{
  "n_layer": 12,
  "d_model": 512,
  "n_head": 12,
  "n_kv_head": 12,
  "head_dim": 64,
  "d_mlp": 2048,
  "vocab_size": 16384,
  "activation": "squared_relu",
  "norm": "rmsnorm",
  "norm_place": "pre",
  "norm_eps": 1e-06,
  "positions": "rope",
  "rope_base": 404000.0,
  "rope_fraction": 1.0,
  "qk_norm": true,
  "attn_scale": 0.125,
  "bias": "none",
  "tie_embeddings": true,
  "parallel_block": false,
  "extras": ["normalized values", "capped logits"],
  "init": "normal",
  "init_std_qkv": 0.0188,
  "init_std_o": 0.0153,
  "init_std_up": 0.0188,
  "init_std_down": 0.0,
  "optimizer": "cautious_adamw",
  "lr": 0.000942,
  "beta1": 0.95,
  "beta2": 0.99,
  "weight_decay": 0.27,
  "lr_head": 0.00916,
  "warmup_steps": 431,
  "schedule": "wsd",
  "decay_fraction": 0.663,
  "decay_shape": "linear",
  "final_lr_fraction": 0.0,
  "batch_tokens": 131072,
  "seq_len": 1024,
  "doc_mask": false,
  "train_tokens": 650500000,
  "steps": 4963,
  "dataset": "wikipedia_en"
}
Each number is 50 + 15 x the weight over the matrix's rms, rounded and kept within 0 to 99. Layers, rows and columns count from 0.

# up: layer 4 MLP up, 2048x512, rms 0.0407, rows 357-383, columns 256-383
# down: layer 4 MLP down (transposed), 2048x512, rms 0.037, rows 357-383, columns 256-383
up357:70 30 47 21 40 79 71 46 60 23 56 82 55 20 96 40 70 57 65 40 87 83 60 32 62 48 61 67 60 67 39 62 58 82 73 09 32 49 47 64 66 57 30 63 67 55 58 56 50 28 97 15 37 51 44 72 30 39 68 20 52 29 40 43 85 31 49 47 41 56 53 65 45 64 62 38 70 60 44 59 47 51 40 59 37 70 48 40 38 50 53 54 49 65 65 51 65 38 73 44 13 46 76 61 61 28 60 63 33 40 83 31 69 50 46 15 60 34 66 80 32 50 32 93 27 37 52 66
down357:44 51 55 58 70 61 30 73 58 64 52 70 66 64 78 33 45 43 78 62 50 41 49 81 41 43 54 57 43 55 46 57 28 48 54 48 33 48 52 38 79 48 45 85 51 37 53 54 37 33 49 37 59 46 46 45 65 34 52 57 71 56 52 36 44 61 42 42 48 51 53 48 66 38 44 52 48 48 50 54 40 36 68 40 48 46 00 19 57 40 44 39 55 49 45 59 33 72 59 62 41 79 26 65 44 43 45 58 53 58 43 65 52 49 53 84 31 41 43 44 45 47 14 58 38 67 49 64
up358:70 46 21 34 54 49 72 82 63 23 83 58 58 52 34 46 56 34 61 48 24 49 52 68 55 45 67 48 79 39 14 59 44 56 43 23 53 25 47 37 57 62 62 30 49 46 47 37 47 40 64 55 34 65 56 50 53 73 73 26 56 33 38 71 77 44 36 59 63 52 48 48 56 47 55 39 75 44 30 64 58 63 27 50 46 53 26 29 58 30 52 43 84 59 65 41 69 51 55 42 55 59 80 16 73 42 49 34 69 48 45 05 49 25 58 61 22 45 54 23 33 62 57 52 17 34 55 73
down358:43 58 48 48 44 47 42 48 44 65 49 53 47 63 50 46 59 65 56 54 56 45 45 59 70 54 59 53 66 48 53 38 44 26 31 66 70 56 45 68 59 50 37 25 33 56 60 54 56 42 42 47 25 45 50 49 57 59 36 42 45 52 26 37 57 66 44 45 56 43 54 42 74 60 69 63 67 46 29 66 54 33 64 45 53 49 52 55 32 39 29 73 40 50 36 59 57 49 60 54 52 60 47 42 41 66 44 40 29 67 58 74 70 57 55 50 49 59 51 50 54 49 65 41 52 52 75 59
up359:34 41 87 31 24 64 75 31 66 43 21 71 43 50 39 89 50 55 67 40 25 37 30 54 51 58 16 18 76 40 60 72 56 43 50 74 56 57 41 46 42 64 32 65 89 45 28 28 69 42 32 47 56 51 47 52 40 47 55 57 29 54 16 38 42 52 51 57 57 65 43 44 44 41 57 59 53 95 29 53 54 48 88 59 44 47 44 50 29 47 54 75 58 36 39 58 33 61 15 73 68 39 42 37 45 39 37 64 48 47 72 39 46 50 71 43 63 54 69 86 39 57 71 72 49 43 43 52
down359:49 46 91 49 52 46 26 44 45 58 50 59 49 81 79 22 40 47 42 77 60 64 35 44 52 36 57 69 58 44 10 59 58 48 63 20 50 63 58 48 70 32 20 52 60 29 85 81 37 57 53 53 46 49 45 28 45 41 54 31 61 37 53 46 48 53 63 56 65 33 51 78 64 51 73 54 47 62 49 40 62 45 31 55 35 55 39 59 76 36 44 74 48 59 46 35 49 72 50 67 46 61 44 46 28 42 34 48 16 39 33 58 31 55 36 49 50 50 65 49 54 49 52 38 54 59 53 36
up360:52 52 34 46 46 50 47 70 80 46 53 13 99 43 53 51 67 65 56 51 52 49 80 48 62 25 58 52 69 44 30 52 46 36 52 72 30 27 23 47 54 58 51 95 42 57 57 33 86 46 53 61 48 31 42 48 87 51 58 43 36 45 43 59 42 40 47 43 45 51 51 48 70 39 50 34 70 66 50 49 43 68 50 39 46 22 56 49 65 48 73 62 47 64 39 37 56 48 37 21 47 45 53 44 57 21 35 46 45 29 34 32 51 57 50 64 58 70 69 53 34 52 47 49 67 33 80 54
down360:58 85 32 28 56 45 40 36 62 71 52 60 59 56 50 31 44 41 53 56 55 59 52 34 68 58 51 34 61 90 52 14 55 72 66 53 61 56 28 22 44 47 76 40 51 33 34 49 51 64 65 29 58 51 54 57 41 58 33 42 66 83 39 33 49 81 56 50 51 73 21 67 86 66 36 68 55 32 64 65 40 45 36 69 64 37 19 61 39 64 25 57 53 33 54 39 75 50 40 65 66 49 26 65 46 20 60 68 50 73 43 47 56 64 77 41 56 60 65 54 29 23 53 33 40 42 51 38
up361:43 30 54 55 68 59 49 58 56 47 65 64 50 48 49 55 49 51 70 43 48 67 36 65 52 47 45 67 29 57 37 77 29 51 80 72 50 43 61 39 68 58 39 48 49 60 55 40 75 40 78 53 17 53 39 70 69 57 66 38 38 46 54 28 61 34 59 57 62 43 62 56 40 62 49 39 39 53 64 53 41 49 67 65 37 41 39 54 67 50 48 46 54 62 51 62 73 27 44 45 52 50 52 38 47 41 53 56 66 71 35 34 50 47 52 38 51 28 65 39 31 29 57 63 53 43 57 62
down361:50 55 52 44 49 40 42 52 64 46 43 60 31 60 56 56 57 64 21 49 48 38 39 59 48 64 56 23 29 50 40 51 24 57 43 85 42 30 56 27 58 73 45 61 30 48 50 61 50 61 79 15 53 74 45 61 29 48 72 36 39 60 60 24 43 66 45 49 26 51 50 78 71 43 90 41 50 38 33 38 38 48 50 41 43 69 39 62 55 52 58 52 52 74 63 47 66 41 24 64 51 56 24 51 14 55 51 65 64 51 49 18 78 78 34 46 42 47 63 39 58 21 24 52 42 39 19 55
up362:25 42 50 60 65 27 48 37 44 46 48 28 52 34 75 39 57 77 86 59 56 47 46 57 16 10 43 50 69 36 42 54 17 36 53 60 33 64 62 66 61 73 21 84 74 57 56 52 65 88 38 80 67 43 68 68 52 34 42 74 23 43 50 40 54 35 59 58 42 42 39 59 35 43 55 51 49 43 61 80 80 22 42 61 64 59 35 66 57 56 35 73 36 44 70 29 50 54 29 79 38 42 63 23 43 42 52 38 40 61 78 22 42 57 83 56 57 60 18 68 61 28 43 48 54 52 65 65
down362:46 68 38 49 55 53 53 44 37 52 25 60 18 51 45 43 33 44 53 93 31 68 47 58 27 56 59 50 46 40 45 83 65 34 37 66 18 12 22 37 57 50 23 43 61 39 68 50 66 61 46 76 59 32 30 46 57 48 43 76 53 48 40 41 36 44 36 15 64 47 46 53 48 26 70 61 49 44 57 37 54 60 46 54 58 69 35 66 40 32 39 35 52 57 40 54 39 37 57 38 62 93 49 37 48 35 33 33 39 13 65 11 64 30 62 45 59 45 24 82 44 47 37 42 11 47 43 26
up363:84 43 62 51 45 45 53 43 47 54 44 41 70 39 64 23 77 73 42 20 49 52 56 46 52 45 55 62 41 50 29 62 42 41 50 51 55 48 53 40 90 51 42 51 48 75 43 59 47 72 57 29 53 41 72 48 55 41 48 45 43 64 14 35 54 46 36 28 37 46 65 78 42 73 46 53 49 29 54 49 45 22 40 59 57 51 79 48 46 40 51 58 57 32 57 50 61 56 36 26 53 30 79 41 33 61 42 67 52 43 58 49 58 60 59 42 55 50 63 61 44 44 50 45 40 67 73 72
down363:62 98 44 34 42 60 60 67 79 54 51 42 55 60 64 29 60 62 28 66 48 51 50 64 54 34 57 72 72 55 45 32 38 80 81 44 62 52 58 40 62 55 60 63 54 48 45 64 39 50 45 49 53 57 33 61 63 57 32 50 53 60 46 45 54 31 64 53 59 63 51 54 58 61 58 77 56 55 45 67 41 59 35 64 70 51 51 48 43 29 58 65 38 72 58 52 45 52 49 41 59 00 25 61 34 72 54 63 44 61 49 59 60 42 50 36 57 42 46 13 58 33 25 52 79 75 54 45
up364:77 32 31 55 50 66 75 41 29 37 68 36 85 19 23 62 50 39 99 24 56 63 52 14 43 76 74 86 36 42 50 60 44 63 69 50 28 30 38 33 33 43 92 92 36 71 47 46 66 64 81 43 39 51 43 23 60 41 42 15 57 38 12 44 74 53 23 59 73 38 69 71 53 79 41 30 17 58 24 30 58 25 44 62 75 58 38 35 45 61 63 34 42 60 68 63 41 57 20 61 61 51 67 56 45 26 41 43 46 48 61 13 43 40 56 55 18 61 50 56 54 69 54 33 43 52 89 59
down364:45 66 69 61 60 52 72 47 41 42 57 75 43 49 67 47 41 09 63 59 58 49 82 29 68 57 77 51 48 64 72 63 46 68 89 40 52 50 15 39 68 27 71 27 53 34 58 67 70 63 55 64 44 43 54 58 78 57 63 72 78 35 78 37 66 63 46 47 76 93 51 66 46 54 64 36 42 56 66 20 58 56 27 48 43 86 55 57 38 56 38 46 22 39 32 47 75 47 36 22 57 57 52 40 45 37 59 27 45 97 40 40 37 55 35 57 37 71 49 53 73 61 41 24 48 68 58 59
up365:29 18 34 51 39 28 34 52 68 55 44 58 54 41 86 40 44 61 41 44 88 24 60 38 85 21 25 44 45 84 26 80 27 49 46 65 04 55 55 70 35 73 45 37 31 15 40 57 34 37 45 27 30 73 57 42 57 41 77 56 39 36 12 34 62 68 46 19 52 42 40 64 46 37 12 37 35 50 48 40 58 70 42 50 58 71 65 42 74 69 49 18 54 26 31 42 39 58 60 31 55 46 38 65 26 42 46 46 54 26 56 56 78 34 60 54 43 45 81 60 36 62 70 52 50 37 40 65
down365:54 66 63 48 38 45 64 75 16 60 42 42 60 67 58 28 40 26 46 46 27 26 58 77 40 60 47 45 34 40 54 20 67 70 66 09 38 62 56 55 84 56 34 49 35 30 47 21 56 57 41 58 60 27 49 43 38 54 39 56 69 46 61 37 29 64 45 68 34 45 66 72 36 35 57 44 42 66 38 16 69 30 30 63 28 39 46 64 32 48 63 23 64 39 15 70 76 59 16 42 26 51 59 15 21 46 46 62 54 28 50 41 24 39 48 56 71 51 35 41 78 58 65 39 47 61 68 08
up366:36 64 47 62 37 58 49 29 57 39 73 58 47 62 39 29 60 54 23 37 77 89 60 51 28 16 67 32 61 59 35 55 57 78 76 20 56 53 50 50 33 52 26 51 54 40 73 50 59 13 52 52 37 70 79 46 65 27 64 56 50 78 56 45 55 34 54 52 54 33 61 43 45 35 43 52 58 60 67 44 56 47 51 56 31 46 59 44 66 71 70 56 55 51 59 20 54 39 65 60 71 60 60 51 53 63 41 83 54 47 47 58 57 46 51 54 58 58 49 64 59 37 33 59 15 24 41 53
down366:64 65 64 42 35 65 36 38 73 53 48 49 44 59 36 51 35 46 49 40 51 52 72 58 64 63 80 33 55 58 71 36 56 43 61 66 32 45 24 62 78 49 69 52 45 46 32 79 53 48 58 57 39 57 57 65 45 52 31 48 56 46 34 75 78 70 30 54 49 42 56 45 21 62 50 73 47 88 48 59 48 59 46 43 33 59 35 50 76 64 33 71 47 77 74 54 41 62 39 59 44 67 49 70 37 48 41 53 56 34 59 82 82 69 50 50 86 78 57 28 43 58 68 67 36 60 47 52
up367:58 68 61 32 47 62 56 53 41 65 75 43 70 48 43 83 34 75 64 44 58 61 22 34 59 78 47 35 75 43 75 43 50 69 62 83 36 41 36 58 73 45 48 72 96 34 50 43 75 50 32 29 41 19 61 48 75 39 72 31 43 24 17 55 56 72 49 66 68 65 47 53 69 62 13 41 58 34 27 65 70 76 65 63 68 59 58 65 35 40 38 60 49 60 57 52 82 34 51 68 51 51 49 22 42 23 48 61 68 20 71 34 47 58 66 33 17 79 34 52 20 40 60 41 41 60 61 51
down367:31 42 49 64 47 63 37 69 48 53 56 28 43 45 47 33 32 51 78 34 30 64 45 44 34 59 40 57 69 54 54 39 46 71 39 91 74 44 49 10 59 57 14 29 66 37 53 39 49 47 63 60 54 36 43 49 49 33 72 53 54 23 27 56 62 56 47 37 38 53 48 45 54 33 64 66 48 45 65 67 29 61 63 33 33 41 39 57 55 51 34 42 47 64 31 62 68 51 27 54 37 39 31 61 48 21 47 51 14 63 42 39 61 59 64 37 50 59 73 41 66 76 60 65 79 54 72 78
up368:39 31 19 30 67 50 57 34 59 49 44 52 51 48 48 64 73 37 48 51 29 22 73 59 54 50 47 49 63 81 49 44 59 33 44 43 37 20 51 39 24 50 81 54 31 54 38 73 60 61 60 45 37 50 53 68 62 36 50 30 32 32 56 48 57 44 53 35 50 60 30 72 47 90 21 41 47 57 34 36 42 72 28 48 37 68 46 50 64 50 44 63 39 57 68 43 44 48 66 32 46 46 46 31 28 51 54 50 45 48 47 45 43 61 59 51 45 58 57 51 32 51 21 58 74 54 45 56
down368:29 35 20 49 44 50 47 50 45 19 59 34 67 44 58 72 50 50 47 62 57 44 65 24 24 31 46 45 46 55 76 61 21 31 47 78 64 30 44 23 39 48 40 62 75 51 60 00 62 40 49 64 40 74 32 38 62 15 59 67 45 39 62 68 40 45 50 51 59 37 56 69 45 48 73 75 40 43 70 42 29 51 46 46 79 30 44 68 62 45 43 65 62 60 48 16 41 49 23 34 72 74 64 42 40 36 65 46 56 59 44 45 31 68 54 42 69 51 46 36 55 62 26 59 35 61 13 45
up369:44 42 56 49 49 50 66 70 49 76 44 44 58 57 76 49 49 43 53 21 37 45 11 70 62 56 39 24 50 48 40 73 69 72 47 76 60 55 43 41 29 57 44 48 49 58 50 69 46 77 43 47 77 34 58 28 43 47 51 78 42 58 67 48 65 49 74 51 52 60 28 51 26 49 23 29 50 62 80 67 63 38 39 59 62 43 64 69 13 63 64 57 59 39 34 48 41 27 65 43 34 44 48 62 38 31 63 48 33 60 39 34 67 48 54 30 52 58 73 40 31 38 42 55 63 51 64 47
down369:37 75 38 79 55 61 45 65 81 47 48 57 42 62 54 41 40 49 50 51 38 60 38 47 68 54 50 59 58 63 35 58 55 57 55 22 48 59 63 51 26 51 57 51 35 55 00 73 88 39 49 46 44 12 67 49 66 68 43 73 51 31 25 58 46 37 48 47 55 20 48 64 53 32 43 69 61 50 62 48 54 69 44 57 71 46 70 68 77 22 45 78 25 46 44 56 56 55 55 56 58 74 68 48 50 61 32 29 35 45 66 43 69 45 49 61 78 71 71 60 38 66 26 44 59 48 43 49
up370:42 48 65 40 54 48 34 29 59 42 71 52 63 17 59 55 58 64 76 56 43 51 55 73 70 36 55 29 46 65 50 75 52 41 71 51 67 69 34 71 53 55 50 39 42 46 51 78 48 75 66 46 62 34 54 51 47 44 51 66 39 58 72 62 73 60 55 32 44 53 42 37 47 43 48 34 61 50 55 67 72 55 54 79 39 44 36 49 62 68 55 43 56 17 77 49 39 33 43 55 34 67 52 47 27 52 45 60 74 30 36 58 56 53 39 41 28 57 59 59 36 50 54 34 47 57 60 51
down370:50 53 39 57 40 59 46 43 46 48 59 63 63 27 67 61 63 54 51 57 33 45 42 44 63 71 67 64 44 46 70 54 56 73 48 42 49 51 68 50 44 55 45 75 52 44 50 64 55 56 54 36 54 40 57 33 72 62 58 41 73 49 83 40 53 26 60 59 73 42 51 30 34 48 76 33 68 67 45 71 40 59 31 41 45 47 36 41 48 07 44 51 56 56 36 82 48 43 54 31 57 46 05 40 56 50 45 82 64 34 49 75 47 47 53 35 64 21 54 52 22 33 62 71 52 54 43 37
up371:63 37 57 15 16 67 64 56 68 52 71 32 50 51 41 64 44 63 58 57 34 66 45 61 35 47 63 66 29 51 46 35 37 49 24 45 49 26 64 34 67 24 20 36 59 40 18 45 54 68 79 29 23 32 39 20 43 33 36 47 39 72 63 44 39 24 56 25 43 70 72 61 47 47 53 63 48 50 35 37 45 46 64 56 48 31 55 58 43 54 73 29 74 60 36 66 33 50 52 61 54 76 66 75 49 37 61 87 50 11 48 15 54 16 53 71 38 48 54 25 53 58 52 36 67 21 39 59
down371:16 32 53 52 51 57 40 46 65 39 50 50 31 78 51 39 63 49 44 63 18 25 51 57 67 65 56 51 64 51 32 42 46 48 37 43 61 79 53 21 46 51 39 55 48 67 59 44 75 45 62 46 39 76 44 18 72 54 65 37 46 53 54 45 52 72 34 76 41 54 50 53 58 50 53 47 72 64 35 40 63 33 08 49 71 39 62 50 50 60 48 73 58 85 35 54 68 56 66 51 38 72 63 56 50 63 38 75 61 41 35 43 33 57 23 36 55 18 43 55 46 34 88 60 59 45 13 65
up372:44 58 47 21 34 39 54 52 50 66 56 55 69 47 54 83 58 63 50 52 39 50 47 50 43 44 62 38 48 49 47 56 49 64 37 66 45 34 25 65 58 40 62 83 59 48 29 46 52 00 59 57 55 34 41 08 39 23 62 52 39 48 34 48 68 53 54 33 57 61 72 47 71 47 14 53 35 43 48 74 39 55 59 69 56 56 63 38 49 54 50 37 46 73 51 33 36 41 41 45 67 63 56 34 36 30 59 55 57 49 75 19 61 31 74 70 58 72 61 52 58 41 36 60 56 34 48 61
down372:42 49 54 43 63 46 60 50 62 55 49 62 53 65 52 34 55 27 53 86 31 58 52 48 31 30 49 51 51 77 58 69 44 40 43 52 75 49 39 50 57 55 33 64 55 51 42 40 30 47 58 50 53 54 48 52 46 54 53 65 44 48 73 33 41 64 17 52 27 61 37 53 49 59 40 59 50 56 53 51 60 26 47 48 56 44 47 65 32 56 66 36 19 68 30 66 70 62 49 62 28 57 43 55 58 66 42 53 65 42 26 61 70 66 55 44 48 27 27 54 60 42 30 60 38 41 37 27
up373:60 00 63 18 30 47 48 64 40 82 62 55 85 47 75 46 54 65 64 54 54 65 42 68 44 32 67 62 36 34 58 35 41 49 27 54 43 40 61 45 54 69 32 41 64 42 34 73 82 75 48 63 50 47 98 58 37 53 50 49 57 37 42 79 64 67 65 58 59 30 70 56 55 41 53 54 59 44 23 50 88 28 26 39 72 33 16 39 50 44 43 60 40 68 45 12 61 53 60 40 17 71 65 24 53 46 36 58 27 47 44 29 74 27 38 64 57 63 44 72 59 45 58 43 17 29 59 60
down373:53 60 63 52 46 32 50 43 31 62 84 70 43 71 49 43 40 54 71 87 49 50 62 64 60 56 71 73 33 50 65 29 65 33 22 52 54 41 61 41 59 66 46 32 48 42 35 52 57 55 40 61 35 45 28 59 41 53 51 44 66 40 51 55 70 62 50 61 52 29 50 28 77 48 75 63 54 37 23 57 52 60 34 35 46 58 32 21 50 32 17 62 28 56 35 47 66 47 71 52 64 83 44 19 42 41 46 61 31 35 62 48 85 46 43 64 55 58 59 51 46 48 82 40 43 39 60 52
up374:20 25 39 36 29 48 49 38 34 59 51 43 45 64 54 36 43 53 71 34 37 62 47 68 59 36 43 66 53 53 42 44 37 47 56 73 40 61 43 58 62 45 35 58 26 53 69 55 51 56 39 27 20 35 60 35 61 46 75 43 63 50 34 28 73 45 43 37 51 60 42 40 36 60 61 51 39 89 67 59 71 40 40 36 72 49 56 60 47 65 64 45 63 71 49 37 76 53 27 53 57 46 46 34 44 60 76 67 54 78 50 41 40 40 69 64 47 51 57 45 48 43 64 60 36 48 68 57
down374:52 50 48 56 61 32 42 53 40 45 40 33 52 60 55 56 47 39 50 50 52 48 65 51 45 60 34 38 25 64 35 50 59 23 29 56 49 51 51 58 57 30 69 64 56 60 65 55 45 33 66 57 50 53 36 61 43 33 47 40 44 42 41 86 27 25 41 60 46 71 55 57 57 47 48 52 74 56 41 19 54 50 68 25 27 37 43 47 35 42 49 45 76 31 47 52 52 58 65 60 49 68 48 37 56 25 76 45 66 55 11 73 47 59 31 64 52 55 62 53 47 51 69 62 51 50 44 07
up375:73 46 18 50 56 36 52 46 54 58 44 43 53 50 48 68 44 83 64 45 55 47 30 46 68 65 79 39 44 64 25 48 65 69 63 48 36 23 45 74 48 58 55 49 74 53 64 44 37 57 65 50 61 50 46 43 70 41 45 49 36 48 58 33 65 08 54 72 54 56 51 61 86 77 63 34 51 59 32 48 47 54 63 55 26 45 41 54 54 39 61 32 66 41 34 66 68 47 55 18 42 66 54 58 45 32 48 52 46 68 58 26 65 73 57 38 65 32 29 63 47 52 60 43 60 49 42 45
down375:42 76 48 43 19 56 20 42 31 81 24 34 71 48 62 30 71 54 39 58 40 50 46 46 46 40 65 47 60 38 59 45 52 51 67 56 47 55 79 51 76 52 25 77 57 44 39 67 42 54 39 47 51 59 55 58 59 70 54 32 70 54 60 82 72 37 34 52 35 47 24 39 36 33 63 56 85 46 56 62 48 63 35 32 59 45 35 56 57 53 21 58 41 37 38 70 77 68 38 40 50 49 32 51 51 37 48 34 71 39 40 43 46 36 52 32 67 76 56 08 40 63 56 71 22 72 22 52
up376:62 31 75 50 52 67 52 46 52 78 45 55 84 60 48 68 30 36 84 37 39 67 43 43 28 65 49 19 25 53 46 45 53 67 44 48 52 26 46 32 70 32 62 24 23 50 51 83 52 85 67 46 35 58 72 62 47 40 54 47 41 63 70 55 60 64 51 66 76 62 63 61 65 86 62 25 56 54 72 48 41 29 62 59 59 64 32 69 44 63 45 41 99 42 61 61 47 39 42 52 63 33 41 37 38 17 51 62 66 10 61 42 74 52 56 63 44 51 51 59 38 42 40 52 72 43 41 73
down376:71 44 52 61 60 31 57 61 32 82 60 42 52 56 78 56 58 51 35 47 44 58 43 52 48 28 70 25 43 68 57 29 33 46 55 51 74 65 29 76 20 80 65 51 42 33 57 58 37 60 31 37 79 41 35 23 45 51 46 56 76 34 69 34 41 59 79 38 45 38 50 51 59 34 43 60 45 39 73 39 44 39 61 69 21 45 62 60 54 54 36 28 30 48 55 27 69 69 49 43 34 40 67 67 25 40 39 44 51 52 58 40 60 47 48 38 71 24 44 60 62 60 45 59 35 45 43 52
up377:61 41 66 44 54 02 60 42 39 32 55 53 48 76 52 47 40 53 77 46 77 67 51 51 29 60 47 54 70 45 63 57 37 36 40 65 57 82 53 64 50 26 40 36 43 67 78 35 61 77 38 49 66 38 67 56 22 41 64 20 33 45 47 58 25 67 01 56 45 66 30 50 45 58 23 36 55 55 65 57 74 17 27 47 65 13 45 86 49 56 51 51 42 70 57 52 70 21 68 40 25 73 70 44 39 51 77 68 50 46 49 44 55 51 46 59 49 52 47 33 65 67 54 41 69 54 91 65
down377:62 68 22 41 71 61 44 74 54 61 57 58 65 65 56 41 43 64 50 59 59 41 52 60 47 42 52 52 38 63 61 23 75 52 51 32 47 35 54 66 56 46 78 74 47 55 50 65 45 55 72 69 69 76 37 62 70 40 44 70 61 28 30 56 59 30 38 62 63 47 77 43 35 48 62 11 54 55 35 50 61 53 62 33 36 29 33 41 54 36 46 60 32 45 55 46 53 61 43 61 64 46 45 37 24 58 44 21 57 70 76 11 16 49 31 51 33 46 51 70 36 55 33 58 38 64 41 42
up378:70 59 41 37 00 46 53 57 56 72 51 50 49 60 34 71 34 56 39 33 57 25 35 53 61 65 51 61 57 58 41 41 19 47 57 42 31 58 39 53 42 53 55 45 43 58 75 34 60 46 28 66 47 58 49 24 50 33 52 48 39 64 41 66 36 40 64 39 76 51 78 62 51 38 41 49 29 52 62 78 56 57 57 74 61 51 44 59 37 63 37 45 68 49 55 24 57 58 45 53 41 47 64 57 44 44 65 32 38 32 46 39 52 47 60 57 52 68 50 59 61 65 17 46 54 48 82 51
down378:40 59 48 54 38 49 78 40 48 30 36 69 29 48 36 57 26 47 32 39 31 58 48 51 40 60 41 66 55 24 63 34 44 54 44 45 36 34 44 48 51 63 41 51 47 47 36 46 78 56 49 08 36 40 76 67 60 61 37 44 41 33 53 27 56 39 42 28 70 70 72 52 52 29 63 62 31 49 60 47 74 54 51 74 50 69 16 38 64 60 36 39 28 41 63 51 59 43 42 48 60 40 64 29 43 47 71 60 51 40 54 64 27 69 35 46 41 52 49 43 72 26 64 57 19 69 54 74
up379:87 20 65 52 36 47 68 17 36 45 37 74 24 44 57 46 55 73 66 34 63 52 70 29 46 57 46 59 70 68 55 60 24 34 60 43 25 54 33 59 57 64 33 40 70 28 50 44 28 53 40 27 21 55 85 34 15 43 48 41 48 79 33 48 55 52 64 35 63 24 36 73 62 65 46 41 50 58 67 53 67 55 46 71 47 27 45 56 23 78 76 50 62 65 78 50 58 45 35 49 33 52 44 65 49 73 52 62 25 26 47 38 84 59 60 41 41 49 49 41 25 36 38 58 25 51 31 79
down379:46 42 94 59 42 54 13 57 59 60 30 59 37 68 45 56 81 53 18 36 65 47 33 30 35 31 44 89 61 50 46 58 34 52 75 56 60 49 51 50 53 34 52 56 56 38 26 74 57 42 43 59 40 52 41 48 50 40 26 61 53 29 45 30 20 44 41 62 50 32 66 48 45 55 69 52 32 59 45 37 61 34 43 25 74 37 62 42 54 48 39 88 84 54 45 67 56 39 27 49 45 22 58 30 99 37 44 63 46 53 54 65 62 58 56 24 78 36 46 62 50 42 54 55 35 23 63 68
up380:37 47 64 53 45 34 62 52 49 33 60 65 63 57 34 44 57 53 53 33 66 50 46 27 61 99 66 47 42 61 52 47 75 59 53 46 19 39 50 57 71 55 64 54 59 62 42 47 59 47 53 47 33 67 71 53 41 57 58 37 59 59 33 71 61 56 68 53 53 41 53 62 29 69 41 36 49 51 46 58 62 65 43 55 44 36 46 56 76 58 80 36 60 30 42 44 32 00 79 39 34 47 68 48 50 61 57 55 31 67 44 42 64 51 75 65 12 66 60 41 56 34 81 51 76 34 39 56
down380:41 67 51 43 43 32 52 64 46 48 17 80 49 68 65 33 28 52 09 45 13 55 28 48 71 31 45 69 53 40 73 53 32 34 45 42 27 26 45 27 56 69 69 52 72 47 63 42 59 42 72 52 35 41 48 66 70 44 26 45 26 58 53 63 56 62 58 49 71 52 47 73 40 64 83 31 50 48 45 62 51 45 59 44 68 52 35 43 37 20 38 59 08 60 17 25 38 18 53 79 63 36 65 34 42 52 74 42 36 80 38 53 29 40 63 64 58 62 57 67 65 56 33 46 74 53 44 72
up381:70 44 46 40 72 30 61 68 29 49 66 36 59 56 61 17 68 97 41 30 32 65 50 09 67 55 25 69 37 31 33 28 46 51 41 45 50 49 36 39 68 19 43 28 65 63 62 35 74 59 64 33 47 68 54 33 59 44 49 50 52 62 59 70 50 15 60 53 56 37 16 42 59 56 50 62 64 45 56 53 65 23 45 70 38 32 33 50 48 60 77 74 60 58 43 75 27 30 87 45 41 46 76 45 59 67 60 48 60 61 56 45 68 70 60 68 25 48 46 49 36 71 42 37 33 32 40 47
down381:73 48 71 65 27 62 43 72 38 55 55 47 38 47 68 48 32 60 97 49 50 62 48 47 31 53 63 69 16 68 50 27 74 50 41 43 23 50 28 71 52 53 37 66 23 25 47 47 32 45 73 32 16 72 32 35 87 56 34 65 37 55 47 32 47 53 08 23 56 42 44 54 45 54 40 30 42 68 42 51 53 57 54 71 45 59 39 44 35 26 49 50 44 54 75 72 50 23 78 70 83 45 45 72 47 20 38 58 18 68 50 46 69 17 24 49 62 55 49 42 47 42 28 64 81 35 26 67
up382:42 42 60 61 45 45 60 61 53 23 72 68 45 53 48 35 43 43 64 45 63 49 34 47 52 42 45 59 45 48 52 56 39 75 67 78 59 71 51 58 53 24 49 50 58 72 48 38 69 43 67 26 60 56 38 32 33 30 71 49 56 54 46 45 34 31 56 70 27 69 76 71 23 30 47 47 41 48 29 43 63 52 61 50 45 50 51 34 49 51 62 61 57 81 62 60 69 51 39 44 68 52 45 48 78 35 26 45 51 49 62 29 42 47 61 57 30 27 33 37 47 32 39 47 28 53 76 49
down382:62 90 43 34 41 28 57 40 41 30 66 41 66 45 53 56 41 55 49 36 40 56 73 58 36 70 47 36 54 59 53 37 61 52 66 56 21 57 41 51 58 34 76 36 37 72 48 56 33 52 69 33 62 41 86 40 58 33 43 49 56 30 51 48 55 47 58 31 62 58 36 12 56 38 53 32 59 34 68 52 68 37 69 44 51 63 77 53 39 44 59 49 47 25 28 39 38 36 56 37 44 39 56 84 44 51 54 77 46 39 42 40 44 43 54 49 46 44 34 68 52 74 32 34 50 52 86 57
up383:87 55 35 39 35 46 59 47 28 65 40 38 41 34 30 33 44 65 56 55 60 64 14 56 41 50 50 67 67 51 22 43 30 54 37 57 34 27 66 58 63 57 62 50 41 69 30 49 46 63 39 49 56 70 44 72 48 35 66 50 36 21 27 33 42 54 30 17 40 47 49 66 33 60 23 41 44 41 47 38 52 42 64 48 73 63 36 36 57 59 41 47 51 56 53 64 46 27 54 34 44 59 58 35 77 55 64 88 60 16 37 44 51 49 79 49 49 30 61 56 26 36 55 35 20 42 40 57
down383:27 60 65 35 55 71 49 34 63 55 36 58 45 66 47 49 36 44 43 49 44 77 39 32 78 52 08 52 72 44 65 43 62 34 67 31 67 66 60 56 39 46 26 75 56 76 62 47 44 42 38 58 37 34 38 78 60 40 57 58 57 73 30 62 88 46 49 52 32 54 16 77 45 59 42 31 35 53 73 44 58 36 34 79 62 51 46 58 44 14 31 53 29 39 52 78 65 42 30 35 51 50 56 35 71 55 67 41 79 74 12 34 44 67 39 66 26 67 59 51 45 75 63 23 50 49 40 23